{"d_mlp": 1024, "vocab_size": 8192, "parallel_block": false, "init_std_up": 0.0243}
Each number is 128 + 24 x the weight over its row's rms, rounded and kept within 0 to 255. Layers, rows and columns count from 0. Numbers have three digits each. The size before them is the row's rms in percent of the matrix's.

# layer 5 MLP up, 1024x256, rms 0.202, rows 950-975, columns 128-255
095:122161143123131086156127134122172124106099115125130114123164152134102171152085133114137115076151149160090152150123129104107158155118121089118101099094157102125154156112115107113139096106141074131122153115081110132097132159150108153088073123135159154120107112160145154160138131113085115186079128158114089119086107127145133137122164096111168153138146160136101154092123122116125112098120
100:117106152193126089122084130145142135106140157105153136113152136146090109053110119157098119110117146126135162115140150130116147140091094135123134102159110169121125176139142123132081073102182145130130115141120129115112080101142136126155131127139084136132118130111117141146140114109167097103085127116129095143138172109138089124115138130131123114144132113119116131116150090124121148117130
096:100131112100112119121118143103129135134128107160153148100110138078084142144136123146091119140129162108139166130139151117189072117106127082150134119113097132114186150097114132159124096095126109089140177154124147098146149102137147137111108136137141132095133130094106131135085143092108151157132142150108088091123131156141091099126128118149125121119096137133118135085094120117155093138158
097:186115128137114117119135104158109129116161138091153161134123113169114122094111130131145141076152107138106074151108136139165152178143142101116172137112143142121162148166147121126139099107151102098117149142157149088176100179113124106145110132112127128133154124155127108145161108110143080105107129073095148097129120163130079145160152132113117138127071107132158128112153133161155143105135
102:099161151155102096124133139115120128111115166090092134126113130124136090128141113106138107100171145148138127109200124093142125149115170097122134130143092103107122177094159150103116145113130133117110115129125060152111113147159103112128132118094146126100099144126100098133155184115106102150132095156132106162126094180077147109130106099082114157149144117166127098093140115160144137102125
098:150174154136121101115139145138136156151134138119120114094140081114148137124154104133141078102118143134133113107129101130150131164156067117120125098119132103139172107117104168119126114138088109110114100156141131156161103122152110162103095151053146148084129077109146119136109111147100104118121139130122130129102164119131120139083114123130110102140129143118130096120134165120169132121131
105:130078121114118146108146135143123123125146111126121158104100163111089157120109088150151153120118051097121149057123147126112105144121135166134090138139128108102150111138158135128138139190162148106120132143128136069139084088123127144112129107137088124144104124120143113155106176151127146110121132129106125107133146112176098135122122156124111132144167116169165099159131137165137113103167
088:099110115146110143098133150131104139132115124148126108133137156121125107094118096129158143141055126127124141104143157137111121140125144111116129129086101126124151131074171125091131115150161162116096171139132133115084124112160179186097135142155070161139139138116102138150114111143148131122123135112155122125137123109192097171145115105118157162104099112107125135135128145150136192150132
099:144120099133087156127118133149138125158138120158128132158122155106146119140160166107108146168147132147133118150153119123127128105103108140121128139136145127137132146145159113124125167155129117144123113109132130129112121129143070130151123161128142135129118116141128118144112118074166183191105114147126082091130135131113102148105118113116151143136091143157095124086130087198186155146160
098:081150128141155134113108142105134108114081141104091097107097159139105111133145166113108158148129120101125110101096141134110133102125142124116135124131116151107117134125101187138139116125094142103132130162163102166117108094086103143135121130128141125159092113082100142101103129149082123111126121108153114093141123161133122188126106138140149189138077137121116076155110132124148128121101
089:146128057158135139116052116147149148114123096139139146125129115132139114158154101126156118142168164162144114118133158103077159120119115131145154140131159114142154148172181146104118141090144128134102141133129098138105136166091116137115108119114147146134130112116159108121140122114131119152126138115124086125118090088062122147120164121131126111164162149132143149105107128105151111148147
095:113104108142107122085109119144102099081126130144124089118150129130128105124148148130132118089117203127172136090158132153108108124118114160121138134094102106128175133145109160097161128134124141060147096150115156116138114122152111136112149130166151135131139146144072112153086152130089149149112157130100173151123081152163132106117090104058127115125119157144125120117129136135114100076121
094:163095154130089160106146131123102185126142119165096175084132118150131096135099115166130163164171135150122127148120099167152155155158126124162107159109114091133118112147145095114141124146134126116138163122159122145107092160137133097116138141162159102101111099158132130119180139131110126139122117147122132110093168107137151096101098129158121098080135107132140127150140117110123141146110
101:146126133125094120103168142163128127137148119114106132114156146114134143163103165109095153150148117147121128106134186099129121152139112131128099082132121106132156100141143183127098113103087106144137175146126123118138123131145112155148091166163133156093154126138069142159152100151139120108140139118163204113089168098097105128128092095124102105123101148143136116135103104164170181104129
103:138125187147183163111118140120133112116088162133148151151132112157103110144156156116129130133128145123122129141129125152090111127123146125136158123152127089067126119149157099108122149103129109114162128127080154160142134105135086159145104130106160111099100082118101140106142122131118112138109149152153131112123117100065124105131124090108109129123148150165123126094142151195128140095156
095:126162150081135103141164128127164144153119172102141134149097106053078106113142151155087153129133076115104083130137127129092132124141123137119101151145089134126141101083135156160137136141087136109117135133146119123129117132131162134109085194099119122091103136134109185136134116163098171124156167112117162169127095116140123148130164105123146155120089152177153105132177111121134123143161
093:151140107104118167094133109121162140160100161119141152162125116130137085140139110111159178102122135121128150122098143107126104101157071118129106139141137145139085135101118121157157138122151149148122105117151156160131143114123172102134075125143152138109076129108139133111132141123129076157108128155160168082134101142148124132133129127126107181102182127135122113116145136168097169093106
096:174111132162166128128147097101116107048125092153103097140132146137149152126096165135133136151146141102125157116156117179141090135132130156094078097105162126134176167148088122146104113134159150134131164116151152093122118121135124084189130143127142137097110121091162085088138153102117126120089124136166133167164125168149104114115129125108138119127153118126152095128130139114138124143128
099:145152121147108145132108178128142130095124110164078161137125124121151147129122098128125131140115115116116134098125146139129136160072133131070133136117148129136159109104111141141127092150127158107087125148127158081112061152160147141129156126136155119132087139093085134170163149069133122167109173130117156144102145137159157151151139103155116109141099109092106090117165127089101153137142
100:119119088100081176126143143121093110124166133109106113074125132128188147158127082130155146120154152145136148123160096160106118144108161154122096160115165117092105117113130121137143083110133152077111138126156078162148120076112177157095098082106120111134141130124134143074165157120176106132112129161144133121149095112146127164117154112132116095180136143150117121111124104085139140165114
098:142108124093153140107142115088120114167094116156128111133151114096076166135138124156181181142123132113132130142135126121161130100146099092142148116180112117139129123158153116140103163100124131149105141102073142095138135136138108122106103122142130146151068104115125108154157118116108135099142141129089097085126127135143119179123142116126128124142149093119143142165156094106093150176104
107:132182150129162116148076188086147171116164104153154161156117112142153134136109150112130114159141140189107107135128135139136110191139143099103133130134121104147147128168105117131123123146157145088132116169076120118091125102132107157120171163080122162105102125117123163149131114155117121122152145148131104076078095147133154154114131133102122105136153113120103166154120175158143156090104
106:141150136130163089112130165082139158116055144169151123059117145158132151100145095125125163112121156094109122162139123088159125115096084133090131128150109139129109126105117104104098139106169112126092123135125130068161124113085115140114158133139100104125136086093137149116143150162127124137153105074184109113142123157139159114103151123131172119148159147136105138136163077127129132159133
094:144089125155128138109122149122098101076136096131165132163161145140106138131122153102198110127092178110124143135091145135117148087127136112098139177153155139135154134106125167127108132164136124139129100130161113121118143141122115158060110095140117140084093097190159153144096149152127139133113134146097146091158080138132136139173122132131152134133109123128101134131141152102117109144109
105:140094145149103122098135152080141133146122140111118154173117141196116125133158132122096133075101134123139180123103130099179084154136120117139160151147116134094097169138162127143110146101136162147132090152113110155094163146145147068137115153111134161150134136144151144137104163100104092076116122054137148134127108137121154118154116134119135126106155124151108151145111143161137157125153
102:155158139155115130133148121196081118140132156116151141158135144107105151114133129100168131115095117114179138120171139146155136134105141089110158118136171089077123099068143103099160104129148117074138135111148114123202140121137121124116158127107110083127104134074123126122133110117130112151129194127118100100138102106128083147176151136110085188146143145131114117107146138132156125115149
# layer 5 MLP down (transposed), 1024x256, rms 0.101, rows 950-974, columns 128-255
087:145138178142124138125147118114101153139155124101138145123126123136155131079100110170153123129193128126120134121117145077166125121140143101128149127125166135150127126135111155172132151119115122114136163119138085124158106177103109099130139174128145080122148187164149117121161100101125123101125141130118151128112134136123142155149122169140130155128146094077124113123112105092111142157118
100:145057188133112171130147103107107151082130192137118118115138114106097122188122123104113167122112109146137090151142122085088134119129141128145105147128153100111156122138067133121087124174138170116117154134082134129146093129110122128160112142095128160119122127141117140104118130075141154147135159091177149151107112139165160076129129167120123131164131120108121099105084142106125157119140
095:117162140141115164186135163130076140104124143130139131073099109104120128117117128110118163122131067120155135099113103169106166122159122129108111185154133107108166126168084097113089149121161148100126130129148161133144125104153173115119124071135159134118105113124122136162135109101121111147167127109094112150098126078100119083173134180073108148098132072101140129174128159099118118103130
098:120104121105095127111139127056115138118099122136110131115120078143149143161115123130142152171117113122151150112177133159149084157159086144129138133135116103131081128131156133127119158099105152105099199106112148140080131103136165170168160099143130133089107164158126162116089100165122146158138115151125168126183112121122073093107106161123134128105132166100118132128102154101111128128087
099:149107106106103079099141126137102120130097112101140129172115131122098194111128143099125140134108118157167129149075158144130118154112103134143142080108132100140134084155146100137124132118140130135131137064175160105126129106149190165108082126103130122135174122102136150103132121104143151192148119126166163098133147070161113091152100140105161154133160131144097123148127145088163114159146
095:139073127152131130154135130124144107111106147123146143117095143142087120117070119155111154137121084075117107181118129141110128059121156132125130117110135182143119146116084149138136131149135150141151172131129141148108124141122142163177131100170127132140110132152115127155103193110117113133135149102137108130116089109111145121114133102133165153113181093115094134122109169159098146134124
104:131137153138106125112134137115175122125117079133167095100094117111139153123108100159100140141098097121062099131124093102103107097118120098144109116117127115115121129112135124161107131151092146172128119144096140108131118136148145163146148154162130084154145083144127170122154103140133093139110114146115114071170117129120077088110126146128097142133149147202130145141154119144121126137091
084:123141124116116122140120121108122137182089134168152132108098096101146100099149141099139111094115112129116163169122122087130120131122165127090155112128128115207168113158105118104124101149106160137152144090112123128134130145098137145112166132187100143088135116109110152109133155102100140151120111099148130095109172103131158140112100130169093112153137114112076121137164140094155155125149
096:150121110089141135128152102165114149136094076150142128157120131179113180127080104182112143096113134111167106170109150136074153160120123121173162152125113132110124124130112134179106114110117132133136103104113132136128148131087172123137103108139107127124138131094099145093144105123111116126108144141131164151137117088132161103111123123112123104141068106119190095136149126074080126121142
100:118058164142139091109099112127160153129181096137130098177121132148138179149089125110107183135095121146162114125152155193143086133091123104122103109152129125080140102089199144133142110120148124131105143094134158141108135130101133127145094118141135115117140150142126076146094105105158122149119167169121129123136106124164126117104105127124132115087119111143131176130153134102121101129147
093:108154130140113047127181114174121096117116178127099131116146122121135129103153130138146148157143120101154139142090129149138124134148105133111119152129131130076114134149123114118138129102085169122131123154145191118167127104130126096105113067129084122098126160121114122203153145136148121118106106140139151131172157131129107136100109148119183141130129105112113113162183131159119125130162
091:094135155122157131150111089113146145178161160162145158125096141114096162113141150175123146153119113104103070159147138099148122125127144105147134102140113177132125129147113134133117096153093165107134099142185090101125107154132162096105121098125126097089126116140085123099128138156134124147108140113133081129132141117119134149137172176156079135134130099141139125154116087172150126135162
094:131122143124116115100111128145127148190110145088113129143136120120082136142125122117159116108083109139109131158111176085174102139064091147130123118117082151107155153122134157147100122117148131136112072102116139104163152111136118167085132120143131155077130138096077122104122171103101117144157129125178157132145069156124118141152136099095145126148102148138119120102135123167133135086161
100:081169154090100117156133137139148112088158141123081096099104108112134074129156111115134168118125101163167126128145132123172128145134125127106091135125169087128144094118159114141140109122134152140108146128118153145126136114158123126097147147087101173113127170132118144120131137096127090110141121118120145114146101153160171112143154145139136083099115115103162130139177143148125128152098
104:153137155146085109152116169144169159088118103109110099116132112129107094126127094152125151078129121156091096133106094141147117174106147082130099123093152155125126152138109132157137116128121138121129164134114116156100135159148162140088138120121084147179163150146089159132131125146106150129115129097135113138105136132158123121129122145163108124152115101110164149085051135142168146143096
098:142143102146166100098162115132104116166152163171135086113140123144134110160110164117112130132145116151145132111111108119090119095120137106137110123111122085158119153109099062103111102099053144171150116124117107157098170095154141076088165122161145149149161101131112123137152116103109145162143110134148111109139147145126120121126183106153118128148112143086146129099114101132109102131122
095:077113155154160125118130170081173115105164090166151107134115103130110155092141112139115104120113117122128111127144131118167145088144099095149152093153150124093124111153135141149088163087126123140091139151135170134134150101123122128161132114118117101130146122122162153150168099126113141106173091177154115139113097129132141157142151164090144114115132134148128143151109128131124124088110
089:110152096169143135112124187147164140172102142119124146147107099135187146139141119129133133129127165120153135149131094108163134149134150089103182127138093145153112075119134149110168127112129104149112113162105098147111128100129150160096133098150086140119158135144159157083093130133171115148144083102095114090116128118145155175127144137149122132124132120129159154147092154087129134117083
096:150085144120097095139139099123113150128098141109194087126129111153089103124138121142106107093111103109133147143140129119119121146128106177154135160125113110119160127118111131138168168079131098139101139129099126145165169155152126110124103096130147136159134143171152106105140123140162147109152115125112101149147122132091114129121117118172161132140102151139126096133133150146110154096141
100:148159082070166133126097106118131130114121110110097115105124137129144167142129112146099142123117098165130102121134107116124084118130105111097088127151130118105172166152146101107081090126123115136189135149134146156143106131109098120179119080155135130130121184152162106136121143155126146123119105141156119102132160116122115124137126125077131100135121146102130165164133123139134120160098
097:141117138138121139113123142121120173149135082129141147127110138109140108135147123121100110113114106083095114143128133090095124144133125159151155103123121115152097097116138108096086123167117120139110151164139138077121167137125168093079148126118138134156135135120167133122204131089140139119129165125087166135060151111170145105124133132134169152124135134077146156134145171156160114077093
103:136100116110125124169191059140189177149141129110108107093138135127106157091160136114126082083095102120141130110161101159123144147135118147152129141081140147107173162129097095140144179123131164125125075110099134103128123091125103101099119145116135157131154102123115107126146141132106104118097174124157135117099173111161126109128126101156062132111101163139132138123131102137166122134132
103:139149150125127132151129131137117125142140143135097126127105128139128161125150127121123083124087129130097139130159160098142145155133103117092117110102136109138119131133096176154146148141138108162102120162095141144133118151140107079143128138124131136136123098129118164132157163092141082071107127120112148143105162162112094160127185149140143129073132117109056096157157120137110112106096
096:123113115099158089104133096112127149150115104100108104120125116105126184175151163115096103132075135087106105146093135147159088112128099149174113141161113165134098154159160136131112156162125133104123110122091161150145118090134113120151122108148141132164142208129117090144127176130090083101155136102091118112114121127080155120130128062109122166126135108130146125109106133150144104115176
106:119128121116116104109126125096154163109100107138132158116168128163128134111094118164114129090141105112156170123139150117123134123123155194137110121126156108133145124170112112180114139086093126126118153136134081128136113092097148122152129138124150134127156139138153127101129109136136163121132154186098152100117159130146086152106084094158102118125136119144068125119149116155121157141092